Part of a small language model's weights.
Size: 8 layers, vocabulary 32768.
Architecture: LayerNorm before each block, rotary positions, no biases in attention or MLP, attention and MLP in parallel.
Training: 654M tokens, 4992 steps.
Each number is 128 + 32 x the weight over its row's rms, rounded and kept within 0 to 255. Layers, rows and columns count from 0. Numbers have three digits each. The size before them is the row's rms in percent of the matrix's.

# down: layer 5 MLP down (transposed), 3072x768, rms 0.0224, rows 1120-1139, columns 320-383
# up: layer 5 MLP up, 3072x768, rms 0.0372, rows 1121-1140, columns 320-383
down1120 107:152104143103186127120114158092124092080124121132134124147120181179144132188148091064128158114129160157155092133154134126104130091174183082163132116077153124164186145150112120116129137117134139
up1121 102:136107098111099121117118154055148163213128139169137169185157144102071185127048118119090099180146106171162191159162091097091114100143115191097129182081116143095099129087138135130132164100102128
down1121 099:169167083123141146131120154203135097111163148110199095143089129103139129109170135167154157128079117150128158151120090178067161120057196135132135161099144063172066171171141137179165096138092140
up1122 106:106102111153152097124150164115171126147160200158111138137105212133104131204137156170136108118184135132091098114037137097057154098143116169119159155150092148164186050069087188109125104083131134
down1122 100:153114106114168107104120196158167113160183109099135073168176105108160119128153117143170135118162102073122133115149139165161037104131158150110132113136166099120104073131091126139165113092159112
up1123 095:113114169149142133072115070080097075186179121151135170125143140079116136139140137128163203113153105078152105183106137126135133178149127104129126114123126155167143124104113102154121126121149131
down1123 100:098109110101078138104071131109136168100138173091166100086138175115161119082123155072077137122122123102135150112144106158139098165144095093115147157149129058118144141106145099162022116205119161
up1124 105:092151154107112194146090103119118157129094151067129202103155079087168055141125147109156155133120124139186154147144138146094153131169132122120142120094166179055195149097141089126126212114212123
down1124 104:130121123105073141119127189101087210157135128134122124153162183186089131098130094176116167100132085160097134166167120145119116091106116159135157141131117091148120105114084149160096093168152103
up1125 094:105108123144045172163141122086148115106082146139104102151149120122096145176154107113145111136140129161097098139080123109081181158103078123149131084128134140109174104136183186131131154159130089
down1125 101:095127145108153102098118159131132105141121110166094093135109155171088117171106062127100109159063079110136124123094165122100129117172117184135101111113103158098112155121107134119082091095134118
up1126 096:138143089069179116078168154166176124150115109121062154083112178124117144136132129144111119194099110129099086075165122163123123122117143129016098168095183117170143130082143175096129151123111133
down1126 093:150163122092136141134070198105093161174102157131164162178151093161134085160136136102119137140112118147102154123170155124099129105122112098113114097149105111115136179178104133169193174133095140
up1127 091:110157100107130175135111147165162149127140177117142147093150117126124161127116160133140144087144061135129086179169144117127164156133095131093130167152138123176172159153127121187138136193133109
down1127 091:161117115167141121160123141131112155125141088095127143065148089178154069162134095082142161160176133118128159135141111155115146093099133162094111124090076167096047125135143121085124103127159130
up1128 101:123075154064160157140129110118110099127116146121126167129155165107117134156157153105152165112118126136120131181148144142117137094192107145124184141150158149149146176178148118079124159117083088
down1128 100:147134122130094156068131079098155171132130126077113158122133090087136117143181131148111157132092152149172162148153107109139074102106169087143166168130107165106125133118178134184156136158143154
up1129 100:178097129113068125125102135105117093163116124092135101147118215149099123169166106151148109063114100057127141057093103101115139090113134072122087103084154148132102155170127148144111152087170136
down1129 096:109116118144167085114074108157081150122226102130119094112117078150136081137103125074098119133090092160137139091150145103101135178085185065150117138180181115156107103050130118168153094116127114
up1130 087:132084156151138172168150133096106127116130123155148127068046143133093102140176115199103096129135042143128101157164176106074146132117156170168148112174162120166098062062142063135129132078144205
down1130 091:107159065110079097128124060148119147159108135110068107160171103080136127169099136150159155155085147071119080110125113198095083125067110099104166141142133132114159151113101147121200119160129066
up1131 099:151196066119110103131143133129158186153133147161087115120104163129121133171063087120161093153099143053083099137143162116103132127123147133102145156154143151081150109153126139152090143126142106
down1131 091:144158170110155146163139101127084147111088103132121098087129059100097140172179163094092175115161065116146182072132102136138143129124094115097131134149164056139156107157113071152177098169129136
up1132 099:121111110138062122152103105158153073123153138135185126124172122134158154138084122098158114117115106150155084137116102118092123070138094085118122095180084089083126136154141199119105133163100144
down1132 091:102115155095144158102184107074169157133140077159058120122102128111109110112154103083183103138104114097091164180113118162092183181112107146136095100119117154115132118176159117155111127113142106
up1133 095:083148126168144159167092118097151118022150135062166124134128179129121147158142098140162076179151153065088051108108137113087116096114086148108161128183162148142102073162080103174139122118134136
down1133 103:135128133128100137164103128161073101088200101174142102115110113091147124188144162149071187121114141183141136083206099130149153136176123104117083184123087160114137133112173137125066144151075107
up1134 108:061116125135154125106156190169101132156116118116122153047179151126154116127126119114144124085154088082104069151198077129095053125117141067082154121069153148141121136155147106148147128090098116
down1134 111:111088159074174182123123119153129118144090166167153101121127118138102078191085093090185152086139157113113130190208078064132154122163128120143094139123174167156108130112060051149105146112142101
up1135 092:105155111130105063134132186108098153098140161145116112163133115035145145148123160133144118154164135122187114104065131089124137150150115133070128129103164117165148135189133134136077136168123199
down1135 092:096133122097121131114090120128111104155109110069136116135082138106142155245075129138160119133171102172151094160137176104175111123145117080081137146125123141135145138118107102140103140133133150
up1136 095:101079105157099119124148146170118122079172173151090147103141112140127083124144113177107144130123099126106156011203158182110135084151140069128068142068089151139125166121120120122175145079136107
down1136 097:089149134133136140144129172132181158107165100123154118147137155171139099107071138122191121113111134084124093159092111198182113171190098117073163105071178167134071133178066175148134132192088088
up1137 103:130135168103099140162030106174134125108084086032152108139126142053067107098140099201149147087157098163145089129124142113161133181162113137141148171111113081080138120155076150187137099146108135
down1137 101:126145102154088121148120086073147114101111136213144105103106146153172162247122123134145159111101157083114165119047138112105088151101145132145128108153123098124143140054103135113172149153165136
up1138 099:094093128109132117169177185184044134151095143054142131141090128075144120137162139107122105130141096061159126086076128094117122157135073116136133156062119190082096073131088101187115198112168113
down1138 103:190140163093115080127143143133127113120118150151109099119130109085099187189089101153058165140100117132093131084162195178050074046103145119098131149166104111156153111088154144137174122086109156
up1139 095:137128138074136121161078081143163159161119178085131145172130126121146173087102100111126147105132116112172139131073162106122151090170047111095146069104087106144101069124154139154170142140157129
down1139 097:164137104104155133122184154077125076134135110124127162083092138129114114130106139145180114152127115156132067143116178102097175159114213135084129128134165099169136114160132125136122110083194111
up1140 099:178091119113092125136180203086125096083118138112162124159141157093093130111121148113116129158042149118134110113161123110163127076105050105100105122129104130133120121205097153127127116181170084